config = dict(
    n_layer=8,
    d_model=768,
    n_head=8,
    n_kv_head=2,
    head_dim=96,
    d_mlp=3072,
    vocab_size=50257,
    activation='tanh_gelu',
    norm='layernorm',
    norm_place='pre',
    norm_eps=1e-06,
    positions='learned',
    qk_norm=False,
    attn_scale=0.102,
    bias='all',
    tie_embeddings=True,
    parallel_block=False,
    init='trunc',
    init_std_qkv=0.025,
    init_std_o=0.025,
    init_std_up=0.025,
    init_std_down=0.0,
    optimizer='adam_variant',
    lr=0.000463,
    lr_mult_up=0.865,
    beta1=0.9,
    beta2=0.95,
    lr_head=0.0036,
    grad_clip=1.0,
    warmup_steps=226,
    schedule='wsd',
    decay_fraction=0.56,
    decay_shape='linear',
    final_lr_fraction=0.1,
    batch_tokens=65536,
    seq_len=1024,
    doc_mask=True,
    train_tokens=739400000,
    steps=11283,
    dataset='wikipedia_en',
)
Each number is 128 + 32 x the weight over the matrix's rms, rounded and kept within 0 to 255. Layers, rows and columns count from 0. Numbers have three digits each.

# down: layer 2 MLP down (transposed), 3072x768, rms 0.034, rows 1346-1445, columns 448-511
# up: layer 2 MLP up, 3072x768, rms 0.036, rows 1347-1446, columns 448-511
down1346:154035140185134084146175098157149184200190101177156106096089181138086179139178071198106159127208095124205124108088045071136127152179186043096106119144078077136140057163059109108073155148115144
up1347:098128090092137134162177145144142167093152142096142127176135138102141141167082157120206074120100140157134039079175182142168128127191149141176141145094123154101142089109119085138095082106158094
down1347:194147106161099090168129080084107033112105102128139190090137160087181142143114147186161144117094135180124108140145117074135170134057194153121163117173060065151091078089113154150157107141109173
up1348:135170144148105129119120122110164127059183141083121077164182100072112144174150159104172087131119075117074064153108220100106136167152142145165179120087159134153116142123120117125122147196103131
down1348:147070094116115126125136130176165084084099097107067156124151130204189148089155107101143177112104126109087157159130171138080134055255132151182156115162070102157178058171086093094122110107130135
up1349:179165089144132116113078132134139180109141129105118117121085126088121148153113159105154130099099145153135122147162108116146096125121115121188116102071155093122113103140068122114068082079171067
down1349:158147082171152125146130148141129129104151095090139154102120120120137142087089145161107147152112100127181126129147092109139093132141066125090151171098143127157105129121115095131152147125083103
up1350:138103117133119173133165087164116131076140154090130123135098194126202117133158147119156137093177109080116130084126170096147192179112131140157170115111164130115148088108122122166121120103121095
down1350:133200096054095127184138127085112150094201101106136181131129111096121134115184150090149151146098123167072155105078125125154082139124109146098132169114150098145143091113165129120171138102092164
up1351:087172101201170158072131127112105165111116099158110128121134141092150132160135063148090127117177128097130181088088135132141139173089149124125177110108160156188137069137141106093094141151151099
down1351:172126130115109109123111110138151136069156173147086140074109100136081093107116137093146188103124078196099157115164109111121156138206140105129101210144164139194133188115122138110163165171170126
up1352:125050168096049193132138138120195132166127146093169182110130224140172087106132130097137130144086098163119121158108189110099125126133113126146078060086105173142118075148163115203103127166175167
down1352:082142111149101193104097170142155228177086109101124131162058162155156091198124110139205233156100149137154154077120124125070130107121142094158168115085059177137160115121197105148131113111116120
up1353:130147182109117112168102191129106166114196156124081068119064155068162088198113129080143090120131073167152126145140098078125133146126153155110154116135150139140129100131130146088065127125141117
down1353:167165040132121078114090114133191082083168152151139154145172141085126108185144125095157148101105111129099177052170086149116093048108134132127200071072158105118129170132152124193114115159136155
up1354:204168176129144165093146074119162174111123059106120080158133099144051090110152133132110101132156087135103076091140153120093136084121144098175103163073125135142175159135128140142120107170116125
down1354:125168113155103121132195096154109129183037139098156050120141080136125132160100122109144121130172131106120133104097156090107182155067130143104131106140201052118115124119111112121187157131168173
up1355:175080132097123145136123137057065153053171094099045153138108120160179134148119088120096169153075131120158134083072170121166175142147166169162117119145083165137188113059124112132111124108171114
down1355:133136122163133059145123150049086090123123119098139134128163139125117168107106137113107149138143119113126140144100183167113153109100173131145162123160163153127144103127206129158114109138135116
up1356:122208120240138131115166128135146149125116091111128155144152132086139156091079077132132140116125132114139155101178142109110197116145126148144146144082179118183122175108137134118090191125147142
down1356:133133160157099055103172113126200132118145173114144112150128164077134106106118087199057151123143079082098115111139160151119083117078132160126163062139132086137158148111086133160094162103149128
up1357:148165076177089158138106113137129180108143170046169082119112155083079142160176136122128146105179122123157090140168140167188116101076151114129130134069128174160127184122202160158075145113134127
down1357:122156121159126108178084126136127115161130091120106190181106095147183193103097149178112127173132132109112125069106133152097147162124119145116175104083192151112183122111112124109148146082141158
up1358:125161111154203157128139152197162083117199099078093155144142138160113129084055179112113109113123189107091076173128085153077171118091134178164043134076056171166091160095068060143137158119124142
down1358:043138128163186175088123108159111093142111130120091080093114172106102110157105127150126122130192175131090100117175111141124109139103138137119156139097070095149154132118092075080116170082145098
up1359:093074086164101074113114174158077144188128135121105100174149138145111122085087138132145152123146148123156134074122162158171110167117118107103094146109082121166122122110121088191115089165138130
down1359:093083147086129147131145119149125094129170127109100110159098159146104142173216167115171082154091064136168100155109080121110116100107156126137128131103213104149159134126167129144075151145136110
up1360:160172156145101126159111136152155152136171174048138169189117162131180130085139158131103095158139136139079140113158178150109124184163119125079145166016115138118128089123116126166088091095132055
down1360:151109189076135136163062110146131224169100098093143102131088110128089087171092138143117153172162124168104096152115106171110145124112153195109002109167055193158197142130119102142130119155105094
up1361:073119035147082100118160156114176149135197136064150099135129155071116107156086070126108134150103177184102142099136108151221155121041139139169136108096131115096124094095185167160088162063093120
down1361:133075112174106071167121161121120172113140081158076178137135166077111140163111222163166095130137133101103142125096139143135129088150170136099148093152067097132115161135149133191142149148163169
up1362:152143122138101160115148116125105121137129101073103114147103146118190144170113123158166044144142126158157123129126111094115126083094174117120122132100095118188134152136107124103084114119097088
down1362:105097126087066147190141059038155114087145160110149198073085228131137119179223100165125102104180071198096099079010061163176156132167155188143094178152044136115166031077169141111119136107060198
up1363:125142136110080119170167162099171115148087090164157109205111151104139107156119109129135061138127112151077149149158195069147161122165143122091136123098172117067174157108108164144102183128150116
down1363:159156139155069070134134084200087119111162155115153113070131039140118063172116122137133217107092121147162110128108118082195153108126151128078153159064181140135140126094094148157101119085059140
up1364:187096151112151141174166129110126162137201095123123181146169212124157126133114186105123092060143116194113079099154154115135176081076077115089135162075091105117083096165142103146146117099151095
down1364:215184123122169107112101089072091128086205140110083193117167151109161159191160106107124153094159040165071139151130154084210119145105089171128195149063091153130092107110119113099157079166134103
up1365:164128115116119095157063123107134155119082116096124180160173135115147105150118111153168104129121121116154125111152194069123150111162126163135096121154166142160116129076076060121130161134107102
down1365:093163139168171094149157087127110108062199132128172136106161158085161095136129079070189144129129092126089131090166105120128175167114134148133149152135062148134124120095166092193128068099173101
up1366:090138140113090158129147138078072131104119150087121126146176085136164187133100110096163113096138156089102113178171092124177142161110093155189159098131142120082122089125070109185102115123132056
down1366:087182149142111172106154120108103100162156140141123122141152115084131134154130181139097159081139118114157144189142191167165179119116118116144153143088177152078119193124131048108139109159144111
up1367:115112177152152132167127078120136165101148117136070116096118107106146125122153030150142065127189175133113140111121117163117164111175134081151130199131128131091083118095140174107111126209148082
down1367:153166142123078161127126111140117095143127161115140107141146132140121118126142127097104122150100110101120129124137120133117124115136120124128121108136135151176126111106123120150095180121104116
up1368:087190107172158107170160092130188116184126081095094113152091096160103142126135171061147098105116134161111096116162122148158104147100121129160134195073135166094077113139133115128122174149185072
down1368:080088094120155185095121137086059096185152078125078108109126170139182161153040117120162082113113194119129159179083139129086094105110142112175137159125103095159113141125136124149144176073136125
up1369:147123130161090088115087108145069142121140075081121104113130151151103119131135144109121100119183173155077070159101130123154164181160125156181128116098115152105159131119168168151126117103156082
down1369:182145086098166167151105125139195145091132090125121080165149154125156081160137105079132096152117127135090119122092088082127130170122071163137082148129133132097160103123094098100093174181134112
up1370:133159100136115133150133150143121164147140153082081169200128186092193092171150098083136115122123134138131150154119106065143123132090158119130103113090104129120099116066150114154123177142105143
down1370:146179129137130109116156105139092147073127123112094167168142113108170125150115163142132094134078151099127157149141159090161136156148084103151104151134117113165120072119115173114091122122176176
up1371:114097125137126115150082121147096168096142066116094147173108175122095128134095120149137109122095096146099098115126140119120155083151140136134132093113078122094107141139108064118073082107082100
down1371:142166119116167179165103093128087094127169087112079096109164134091136120138140078143149109147090104150121088079081096139150116136080166178140182125074128150131114178127103123155114047155072123
up1372:083148096142144139075082160129140152118155115084118080119177184121084097091140107123113119117135089082117125107166135143129176123124171023171139138063127178164159156104174182177105184128134094
down1372:051152090135158117131110144125129107148119124161087121098158105132139164120137144162095132141104136136157095164180170112104115156154145140127110144114130143098124177128156127088131114106102104
up1373:105152085145076097145148138099148130119163117122133136150069177142122131096095172116170075131118161085146084104197119154078124168148125137153142091115112081130163136124192120103121127114163129
down1373:117098103127085138128166121129124147138139087109120127072090104147149165104164130089164118124122139149107135098124147146146125166093154133087112077059170134083130161126157177114132104114123054
up1374:107133162113085114126154170109129157106140129079076167184112158120152125189160122126117086137114110099164123137120143136125092107110152168113117104136117149126142134140131109158116161104126055
down1374:157092119062128072152158135076063042184180081151115137156071121083131176149145063100149145130141197137118153111122131147082134108104158168125111085155075134181132116139127130063118115103145124
up1375:164131078125120164113076144120081157084163109061123061187139137190162117147172175141143076125080102145120104109108145100088150190136112104115172102091073103119081124126136085138093087176140083
down1375:124115105145081144113104184094107107164094167103083123177166089035124121141123087168138097138152118162119168087168125157184126185098199166120106129150110160109076088121131115117186176135155127
up1376:173166139085050125199153099104053148099181177029109120095150073108083124163141123174151091087168193090110128166057074148110129118107146112126159167153101143127134102116065070162155106146143118
down1376:118129143106167121145141091213063129148035179153080132158149150091160082117177079120115116124189116092136068161140152156122070099101082105161135202164110143130142114128099088068135129137176154
up1377:126146082128177124157107082132184195091083082121128079170158142151157069190151117097210127129196162141099093085106106093116134110118132120092110117130146099128102134151134135143073128204087115
down1377:121191133150177074086119104149075107138099057089206157101128145105143188168195117136204141132136156152164178024140161138191159197085100051191105135084172052097090105134121146085083163162206174
up1378:227151153084180133149185130114128066122132155143146134119141143150133143141139095073238118100104187059092118051104190147207146072137115227167077133152205079114123094108106066189133101143145153
down1378:081105139109181181114196176151100082166121094144166139150134086144145091144149126117063174093098133105111111100089164158109082133139143102067079114111235142213115080092083133108191108079040115
up1379:096079104138084100134090136078072161159160058137140127188043164162130159100166121117137130106155134172100093142175116139207132150112143165133121091108098096139109136066060174171089110142173090
down1379:103153105118090115128121123108166175172150122176141102098141094150143157123127163111114076156148127135170154141135097142114102086113188080114097146087112139133163086140112115148105118092122084
up1380:074110181143118158149172190136077118106164143174099104081107152106119109134100104085150095102126133145064128128097125124093156178144137104151130126167132102091093128159103160105092096154148092
down1380:185146077162188119181183082119157179108114151145144105115093117137101126108090078090117189140124163167105124094099114064150105174151164155078072130117127114104131106150072114109074148138083128
up1381:116120158163150112096136089153113144124125188138104123083147096156084143137161127144128126111141167186097136171150129085189126147083118121113171110111126087104128114126097139132108022153181124
down1381:159137197144160157128097114147160087135114105207141122085114118081099090109143140157143140133125081185118113133115130130118142130093161136157125208123152129134107130140140208097179118126181161
up1382:195126157110161187116202083112167083166161128116136141142105146090115136124159148149097117145197140142105085075171101108074137105131116125116189117136193147111135161091130135157156087098119129
down1382:126136130158140115146181132095146143084162136092094139150134145129153121093126111132113145170076104113099155123124104099125103122166099104151122149129080161131122112128116167157137128182144104
up1383:162084210090173146165099181100104127164115139190174206087136166187185096141206182113167138117060139137110162111073179111110170161167080196096107124077139132157137093077153046139021057075162154
down1383:244052091143067141074130123086111098146124094089077181095137081135070144123131169122181120147073156168095136117112127114175108116136127124122123100107169140097159102116123159132179146183100070
up1384:157171089160146153091200171100140141030144097121058121165113179135129145153081159130164034136118214142144115169088186164077144058099105154150148141148097142127077109121144140050089124148118087
down1384:162141063084128167079165134129155107205099149125145095142114134141149098105102099198126096118109113172065161140158161105045149151115177153084150148154098173141118115145109109098130145120195156
up1385:092112141170130145171175186086146175136098085084123126153129137138206095172152139134106120153076197104081197149133158103131103167193108184118093071099099168105148130066145133151134167134207042
down1385:108193149095156107079145181099150194146130157097124094151179107110147097159134156137140165106161144182166054117146092122129131054124131077148051121168108146128115159125105078067088142154096108
up1386:075137128155102090111146156156132146081150091113127100146112165191199114122155064135145131117084172144120146064111109110163114120155158154080112126117136155147127131178117108144094150087149099
down1386:029083105148156160148135126097087073144146191124073196106174113123089133159143103158074120155160112114132166176063178107168133180097112121081050119081147121088175107130061042169242133163087134
up1387:103103143144116164109129123082136152147103195133126158165101090081181163160137100146099150131090085108176151172130145106114129120124097111142133022125190147085126112104115168107123065092175060
down1387:128064197103131141126121146129124144176100090192138169080109131147106145150119065119151087127128114180193129148083124082143115145077149138128110078147164098085123183118123111108101141176122156
up1388:112131133123086088178130130150136124128166072121099134164136151136186140105106160074203085113133146130086111117175206143150126108109131163112136069099116110166121069071113158136073143155082108
down1388:137125137126157097082125133125149143105143153134121173134129139172157105114108110109116118152151136133108102150116127108132126127113097122130154127077120111133105108142159101175103128123129125
up1389:171137132126141102162127109126144192155119112113115138172143139143165144153090112098160127112125092131105160113157103084143136135138172140111177179091043089201063132136152109181097093136152127
down1389:141141128162155103173093131100176118107163081123130164033169184094148177155193100159104176083095154131166140141129142141143149123128112161152129073094109138104137163062170167148093106199099109
up1390:165133086098135140157162132141143146156161083107096124128146170109112121111141079101133144138135124181118091114095142123160129105111191148130105106081183146178159098130122105149156132085083053
down1390:155096125126150080176102083162102160036209171099173123182155145057147155121102095215175137100134136131160145118203203130093166152070155161156135162082142138155147065084094069122127030158043080
up1391:173139139153137076166162139167173133117181116165108151144154147112141139056094111140114117101135093211107113133100110114208145134099130163137154123085114123122122100143156131122110110059149070
down1391:191110100147203167145151135087103142083169128142114141123172158148122081194116156092184090130076100135195165131116141091124107117085121141169124110102113098108163099137103085121092115168078129
up1392:151061138115128116109161144111051123131148088141110135124145186201145137149126145139142099084097142156130086151008124057117125162135114213095097084108161161167110139125104149127055082130113093
down1392:168123125148119156131126076090180105122125145150096075058095131157063124226167111088213150161050168085173130104190118070193064093107153168138198057116149096120122046112145144156063082144096128
up1393:150119131067122122159140114147108142033174110075166137078131212071095146130147127140187104138060134145170064100148166000086110097108240190097126080097089185131120086138122153133085073084134128
down1393:178049138175152135084141143158144143146114095099156082098124121150138127119101076066162126076149208125150158115107134088121211164123112128184143152109143096131115190139120112093117145146176143
up1394:146122115067040165094078144153092124110170154148155124170140097062100126165153144048152117148146139110048142141174162120104122124084168075118117126148160084085109131171102134114167076152129057
down1394:134065145203122099160091134138141040170119109101105095187143163122124139131105174153156126136129120146147192129093124150094112194060157140141050125156115115153126113085146155247180114088084060
up1395:089130042178148110137113150073058197158123153145136115168183146130120139158113092170098068104155167104106074100137142061143149105083053090128227126046188152185131166134096179146092165151165072
down1395:113153104107157121116105087108027179140106187154132086204151129126127139181042044061098086082141148123230088184118182107156121118128083128125169150114108177090109137133073155125189150100151151
up1396:120103117130147126111102087149106161117126111096067100152146133141092090163126128129189102122168124098107094142119117126209173114141110134134129110085172089148126144110124098111132104095097087
down1396:185116170174113167149142186042145084090058089134172143179125181144159137139192044149093121144071145092196095187110147173124108186161071142161061132102105194146147113107164130098167122047086150
up1397:192173098140102186115148171124136163156131136099125144150180148155213108162084170111165131124144109165102081135149116098105119170120110106110121151087174144149128144151064111156162055151163123
down1397:153128113169112144152166159150127118146145107115140170156171146065124190127090086134153110102131112064111104151155164154114093111123146155124197110072098161164131127161123087107076156117051115
up1398:149074113155068111170096117117111163137067179131087174178101146119212090119131121091202142124182134110172122100111102122114092087118093117104128101129161111098166111120123072112105150110166045
down1398:082122109128119143145112112103102173094099103126077128108143162120096106112068110120169123148104101123150142178127083135110094125049098075134132118106070087129094178133127133150149192173091144
up1399:108113084143079090143099176074085194106143119112096171176111140099117143142164152148150130106111147140107058171130095118142139060137155128178136127102130117117171127112098134082139076177132101
down1399:137177118175203149162173078036149110095152091144089161089166122161145159140100077207160098180079116108108123130162164140152140189162098109116125068165099216155124074142103131099158069153089111
up1400:128066140081111111163166122090171111105190085084149139117179236137124147133181181099162117141046056099028140137148083118137129185090140165143119027102148107138105127088067156144082076159153102
down1400:135138171097126161077131124159150165153165119089098139108082181171100168116123075116108046105130097079166161138087183102158144151088156151120135072104060140148175127132168147094110125130129110
up1401:068119063099182161165144180102145124128127167089147078088133118178072127158129046127090126102079200153186098122191097150150156112147126105128064096149175105159128132147105118115100150140151136
down1401:137079136115112149090089191049115107154123089167092132149089120118139198109128126131118175142148125138129109141150146078166126184191116135142136090137093115143175200104133110088152098103179079
up1402:157168149170099170143074144052082123140102105106108126187149140170211165194143182160113120129143088098120143139139136171096133120139088120180156152143138087137094124146186089099032109106143111
down1402:121119160109090086126129140122070118141121084097080118124183099200117139131080119156120158087101138133121141130109069126081132129136063114108110151167122126113145106123143128149131156128154104
up1403:103115161144067137166119137174160159165224131108149182124128120116129148110116133114131117111087127222109067147127103148078126124133054134128131088098089111110085135097100070120119112089140091
down1403:117086095164151174139108137175184168090229140108125150124119120159169165157197159091133136114058081069102134172115081083190189131187141109120105083010110186106195093157093178137065196136131140
up1404:191188143158182133177149136096165105121156103092149123124132140127124088112145144051187137107155152151074069115043148088136092120146118187128084101077154137095064144166071089124043107119100057
down1404:148078124159159167110078099169181159152121151133062173069172123162134083128099148115163060130081167159129120151103137154191108163136093147171126118105097143156112124125110156112163177145176045
up1405:146111126119114148145137159032143118111118170100072192177105174166147147146114120098142144130160145135091098099127118125115107110199157162139076093115146120140140116128141113150103118167136114
down1405:077190113119112101128156091108170133137199135091060117142125164109145112164125152141255151141115146157111125126127103136101134114134130088103088098136103183166146097096098126125130128153166079
up1406:147092086133118124178139057096135130091155152146129186131143196096136097108126102088176123133169111114112103089090147122143168130086101114096185075059138173165117107097132101148100076144121110
down1406:137165151133136185097156126156151111175146093180120162160096126163176166117133180136108146104209133130119129150149139089133132130072131133115129097154108151094081135120169193119146164164091174
up1407:134142144101140121099205138185215130102131118095112112091137153167155132161085150101149111094136130158119149121147114099152092179092137167095087082106147113096151113131071135131123098172146104
down1407:160170083141161094133140110137168173142136132110124135098135143125110128099096116067191175134076178110158125219152097169135117133142069147132191120051121165138136110130116082087075124129128141
up1408:115120182169116107204182058103138138093143095130149215177120088077136125147176199105089046133095146101122077134077105159155088166099103125147122115138197140138132123093091101158135113070140110
down1408:130137116103141107063140113159060048155080125124022121193103158092101112121188158141060199057112151107174117128151146145152113107117150098100100147173129065151102084098119092094140095134173088
up1409:169110147047102141140225120071128106129184150146087130139140118134183096183124149137108108114074124127104106112060202118112116125123126228131202089133189147108133111145105132134145140183151160
down1409:140078109137214124087100109163183087145144149081095151134087101146093099064105135084121125155187196128118166124145066119098131100133133076126131126137161093107160137141146149149156111072077136
up1410:101021088141163123199151143126150200148133133050094139124126211125083058179136141103127134149124118229101090171130119127089139242087139135136110140114141115134130101150052098183096094176054148
down1410:193071155168165121147150178163183155171135171162143115122103097203173178097087114050103146071104091051134086196118116137111115152130073158086165217136157170094132158132184098120123114171149154
up1411:153177143145177139177175151090135144182133092120133153147136176087137112109128156159164133108130166137059124171104140127143136112169116095154109055113080168086123078132098115146143060119127105
down1411:183105131170130092127070140108127114110188094113111137098146154115095113150150186076191104114109113162169151117163055151139062111162128141087116116183118140102123062126135125161116171116091121
up1412:112156147098108127132160155173084113113142132096101121109153131134098131141167142102111072118151087140057119146133121141102145123092121101135115132107102128100122067159203161112128129112183155
down1412:064138160107169096140107193138131147101161174071163165134143134187216150170106182068159138130159149091090156161098148120136058197066114152114181145098108113163168123128142097145113119139159138
up1413:088113127148053089132090110161147139110071157051096179122090102114154153116112192140093128124135130072088110170181114142218128167089145178076143077097143054141089167139125158095114129094106148
down1413:083131127158098108120127147122065125113162077128093118046099111172131137171124099124127115097091134098098182119130103140094114077122141105154148039154059152142083137127213138073054163136167124
up1414:120111102155100112126147156156135112108144082067111177208071171123084134123070189132146055143133152098048099120087122121145109172125147132163142113118136074106157175128107103092072149119111138
down1414:131138061242142062128095102159120098171159130143173184158153149155121116121049053102157087149156173108161146148145160125161111170132139166068175173075090131043113186141097169123134123189060151
up1415:134134126169164071177149086116129140100139073049021208102154068173077117142147160124137087105131144142130149125117078132128137120128101119157173156139132129172114141125092138138164052118089088
down1415:147120101094109122078160084120125063104112143091128178090058130112113110115102141120101160124184081121144128166166199104090114044054156094126093119103149097116167130148159114124157163156141125
up1416:152119132097137050146060164085070180130060093159097164136134151146127168118143099149143086112093159080087159102114137107185130074078135202155129074126155176189138069080105130153046156121158101
down1416:125144153104127056158157096100150117125129140169077060087061101097111109170148151118163106156108130155124194108101148123149096168080156116106102100153087125163102145117141136144142147108137122
up1417:178161147168135116167158120110182167195121200139150165132207173060139042154110214145162124087054132089150132077070132162116177099063087102099172111136196190152123160077098107203119098123182054
down1417:166100197097156126142147115125152170118116091120145125120145204090135151142169101081172157104159078199144159121139164089105080142144150120101145119099108132071145121140109142150073128109159192
up1418:173096102165127131135103114095083150119161101167102172132157111140164138109075110167183142089154109126122114114175181077126124141090125127134148162104151142148148079115174117143110126146158111
down1418:111120115134132119138118143128120124103121131113142140134144139135129128119127129131138073099130113149122106131134125130123245136147100119133134120172114124128106114101128114125124132115121115
up1419:130176160096123089096161134131147134092132188114161167160147108137097135113174138161105123123093116099093114098092125172184136120110130152110102072111118162115180088109153119140143097107120117
down1419:142125159166151145123148082141131126068123123094079170121128135099098141115088153132148157121134101140145125079149120191129149168115094144121135103177175142109116058113118093120154085128130118
up1420:103132127078148186144190133155147128147191128125102163117125174071175123144167103128102129164144127126104138120108093117106116141100162168114155120128142129167140135088189162138088100123148160
down1420:140058177114133061116113120103112184176142082120121124113175132090046160146139101129158110127161120155043149118124128166163111120073190147131142182167196070135166089101114133106093084128094148
up1421:169124167138131154137160168133085127096140121037103166173128133152151128150132157134120112133135168172121113112100120073152118098126090189142118090085085123137138120126135139169125082153080109
down1421:157065110149130111129113044097024129135167155168044162119128110147149112189140144120129162163125118132134108100136118085169132144178171164114193153077146163164189166112140142113139092133109150
up1422:119128124125133177134148134090141144139150181097147126117163146113199133188149150134137133093117124088099101171094151109135112135078114154118167007106135170155118148118163132163092128146139110
down1422:137044101199140158137134132136140141125105085152102143095030147144133189187143061148103144132130070158145080102126074122138083094171152094118118098094106163085153075151068107167064086063110162
up1423:202117143158106054177113138090065127122104130153066176069150149162131134132135159139160118107105106162158163107134166129128114144149083113160062098082142137162165029119089026138046155119131112
down1423:154181144155082118159147112077113098124077124104195195115157155102110170102164125188183179132097112210202129101144140092106158142139180089074101172132141133071164164110161110191085141142113132
up1424:137134086157084111139107115107166127115142146123047124175078152131108114117109074109137167103102057125147148139104131101148175132127138185102116128072150139105104088140128087107072127098125124
down1424:163118122150095165145113114157082092138120095144089092133134140134167144136163100134163153143121116156109162127085133161131106139093202185128190116108125149107142212123131128129138088135108107
up1425:103132110104136143143126128165138124096106151123126170148075183196158054082144159133144154136146097144102087180147135089158138137083178156125122082043124098124102098169154166121083157098128139
down1425:115131110068186144081079129108066151140043206032055144081117154136210171155095124169084143187085102143079116164103112036101107174087108131166161136164153217173095113171156142231151103085060200
up1426:158151140070167088147141104144155133135133096134131132113140179088156071157092112135166127128095066157038141083118123112135145101148117125125228049122122171159146114108086069135112143138179112
down1426:164091188136111066083095112126125150136176137123109092139127103096097121144104085134164103179134099188094172163046156078166126169125187103089141058164147145121136085101119139150043088117116155
up1427:165150141115133145193134094124126142136091133117111187116136155100112153154128104128128121094150130123111081134090141133138095089132115180107155094141150132125105109000119122109115139169130099
down1427:148115094145118125188141089139136126139158100096104131134131166111137108123123117150157167089132100114126134110108122094136100090138123171109145146124113150108176129031163098145121109138146113
up1428:144129059072155179110151173139146111141200180092083142138122120054191060152103151137134105091148131124089116138086141140173105114083087095141144201153152093184109150111119099143119126146138154
down1428:089176115071083139133203059148089080153143081108112084078126096136105165134142104186102145143109089117078110157151091127156148131166158121131069149068098175138109161107125093122097054076139111
up1429:129139120168155128168143135090132137122116092088030154165139123101140118193110162119111085092119135162092114151128123079154096153098162152120088092091126081112112146105127141126145115170153066
down1429:076157129143140146098112158126093155179123176142166112113163112113127122166085087141120208142152156122130116116122090109114074108201151135159118152101048185120129128121147149104167132094137089
up1430:087134136200100141126097172099168149135116148123070184130097151138160176192075181101117165137157124135142129143160150082205140142167125163152187050136160064162114177139075123134123139125123112
down1430:120134133101077139167154120174121121150150128077138174119126229160235115080109158153115202208101208117092065107107097079120109123198074185166205120108125081157087176126119124043133227105093134
up1431:161040125089126189154139102107096106096122092150102220170165116093122125079161151108129150095128118170106114116107152111128157142154115110158114147102070112066098120103141085072105166154070136
down1431:101131110104130084178148124192105155069122142108113131171143123141093104123126191136161156128102116157113109105142119104118134153109148102096098150162104141093118091133114156136146155143111189
up1432:127161164199210088114163133109163099124117102139152102132058100089139138103141140118157069099168139139091103084114134154139151135189120183138153052065106138133108150138130155133083189144182104
down1432:102076109116128102148103126138148136158110115132122129093147145104114133148097126189141138138147161095124105192139123116109138114113152151153130157124173174132102163130146145108153116116110145
up1433:114170121130154131148143149114117130136142086050114193149103115124155140099133160070139094085095147147071083082170176115157146148122119075168114129112159170076098124155132106141153084152173106
down1433:096141122154113087167171151104116169097153104138107167142176129143085125171127078141182101114149161102143129125091118139136103094095130153147151160089115123172137098130111108104099070216164112
up1434:164108160168116126096088089095155117060144104097141109154196163075105122146114170115141096104112114146119059063099158142141129085164133064182088138101141131131094136137146143110151062066176094
down1434:110169152058095094121137160141096109119161120124154161096154151121113158125136164164146171118078082123102156117099121069148175108121155151159117126139129110122107139130121093133085138146124120
up1435:165131088149153092122118123179146144146138030083096075177098224104182114169085133049192132070125119122085132109170126098149118103131108111213156093061103105134094154174163143100086142124093102
down1435:176198075121227052150145120078100120078129191209129191170128094125139168143112125093074208132185179144094185177130078026112115091092126118142133192113110102072102101146096161166189171167116133
up1436:144117138132120073175147164095124148138164090144095140113087118068177156159116126131228104107077167096104099111073117136123163119133151134201075100160087106128127099075134119079090142148091096
down1436:170123117138115166206081097136164139102148147095124132185129148108110063141108135152114156110092112178148089123089145075160169133166106165099091082134149131160111074121125087072130130155121134
up1437:150123100130132087163109168108152203109137174135120105199096113109106133148142078076192111120110102125128136152100133112178167134084196140161112141058118094117097122099096099121089097107123091
down1437:137135114122116089121129130140173139121150099116116093134133122135101111080128129102147116145132116141119130144094112111139149106138115099130159127130120114121131142142137158114139145139142113
up1438:137145117095067064185168086112125137113152107163186111185142139149164126167136151093133095112122138094030141151186089130113118135161175150161148090133147140125154128128150156149149046191172124
down1438:134087133152160074168094111194149170188066166136141121066163105112129190101104125054119147154169112122156160160214132100104063127064129128158115118117162157087141148093144136197202092121127117
up1439:135090161098134128080163068208160164076137168093114124132088141141154100145110168098126118112102083093117082098058118082109080127106152143170131077102162136092116116121098046114123164153127131
down1439:169132104140068113147140118104159152150130150059155136151213138125152146120122136057121104108116170158147157086114123166121105175128130159149136183049073120168089118119090065127145124102081145
up1440:153125114151093136120151137100118147126126061111073146134083146151151078178101088100184096115162152105057115094127136077140125149093157113127122169089152159121131108085109098159036138128128115
down1440:063109082117049124169099103168117134100118070124141194194137129115131221144125145129085163072055122149052164161132069114223150137105189211175170092056072083165152090121128170155110164045118101
up1441:102064104073123202119118150077113155145088159106090192117161085142102082113143083078096145136118199149153147139148150139093121134045158105128151122097159132115155043106095057125126167155134114
down1441:151171159180129146161101135115077081123152135152125127159178112101094142071154186151145040069109178095155113137101139115109194098131153074198136140125141096132116116099124140090139081157142136
up1442:114146186140144128143067129086143111141173066139083197138126153144159134110107176096104080073118143201083117127119136111135164181127150137102115092106100164142092138089081178126071154136128089
down1442:132157070105153132135091086108085100096144059118149187157186126147131118095104146120138119120073156131148172170097128075107109075118125172079115101119129144093121063157134157125144169146099122
up1443:118121179097083145112147140136125123114166153134115135130118112124145156096135086063151116095144137117160134139079129092108167125173113099172135118147111142115164115129095086160098145106085104
down1443:089107131110134120168084131128137170120173144136101209119117111120170122151136108131190104140129174149142172146113135157116079134155124175132160120111110110102126125114150089125127141151139063
up1444:135146109169123112097114111114134167117134130155147099143123153128107135113116153121144166139117136146107142122168152085205155144122148195155150119089102121082139076160074114142137092155161165
down1444:138150138118143174122038081135143110088197098135115174176131147135117150135141125080144133131116164172135168071097165108168129159176136114129097118115055117117116102126124156152116149105185112
up1445:148134068120124108178134154163087151091101086091061109164162104092168090138125100100175114119120114161132127099156194089134104133121158111136117119089188153155116117122075108144100093141072099
down1445:150099146144175119168140120124120087123165130117125089148164082094117109112147155146126140077075158169178150135119102134135159119108143174127125158107174088159145144115103116106137126156087094
up1446:167123136148147165138100130139101143076111090139091121134134161130163091076100078127149117105138120115144140119082121138105123162145096138123112122092117125163117115098152153160082102107097134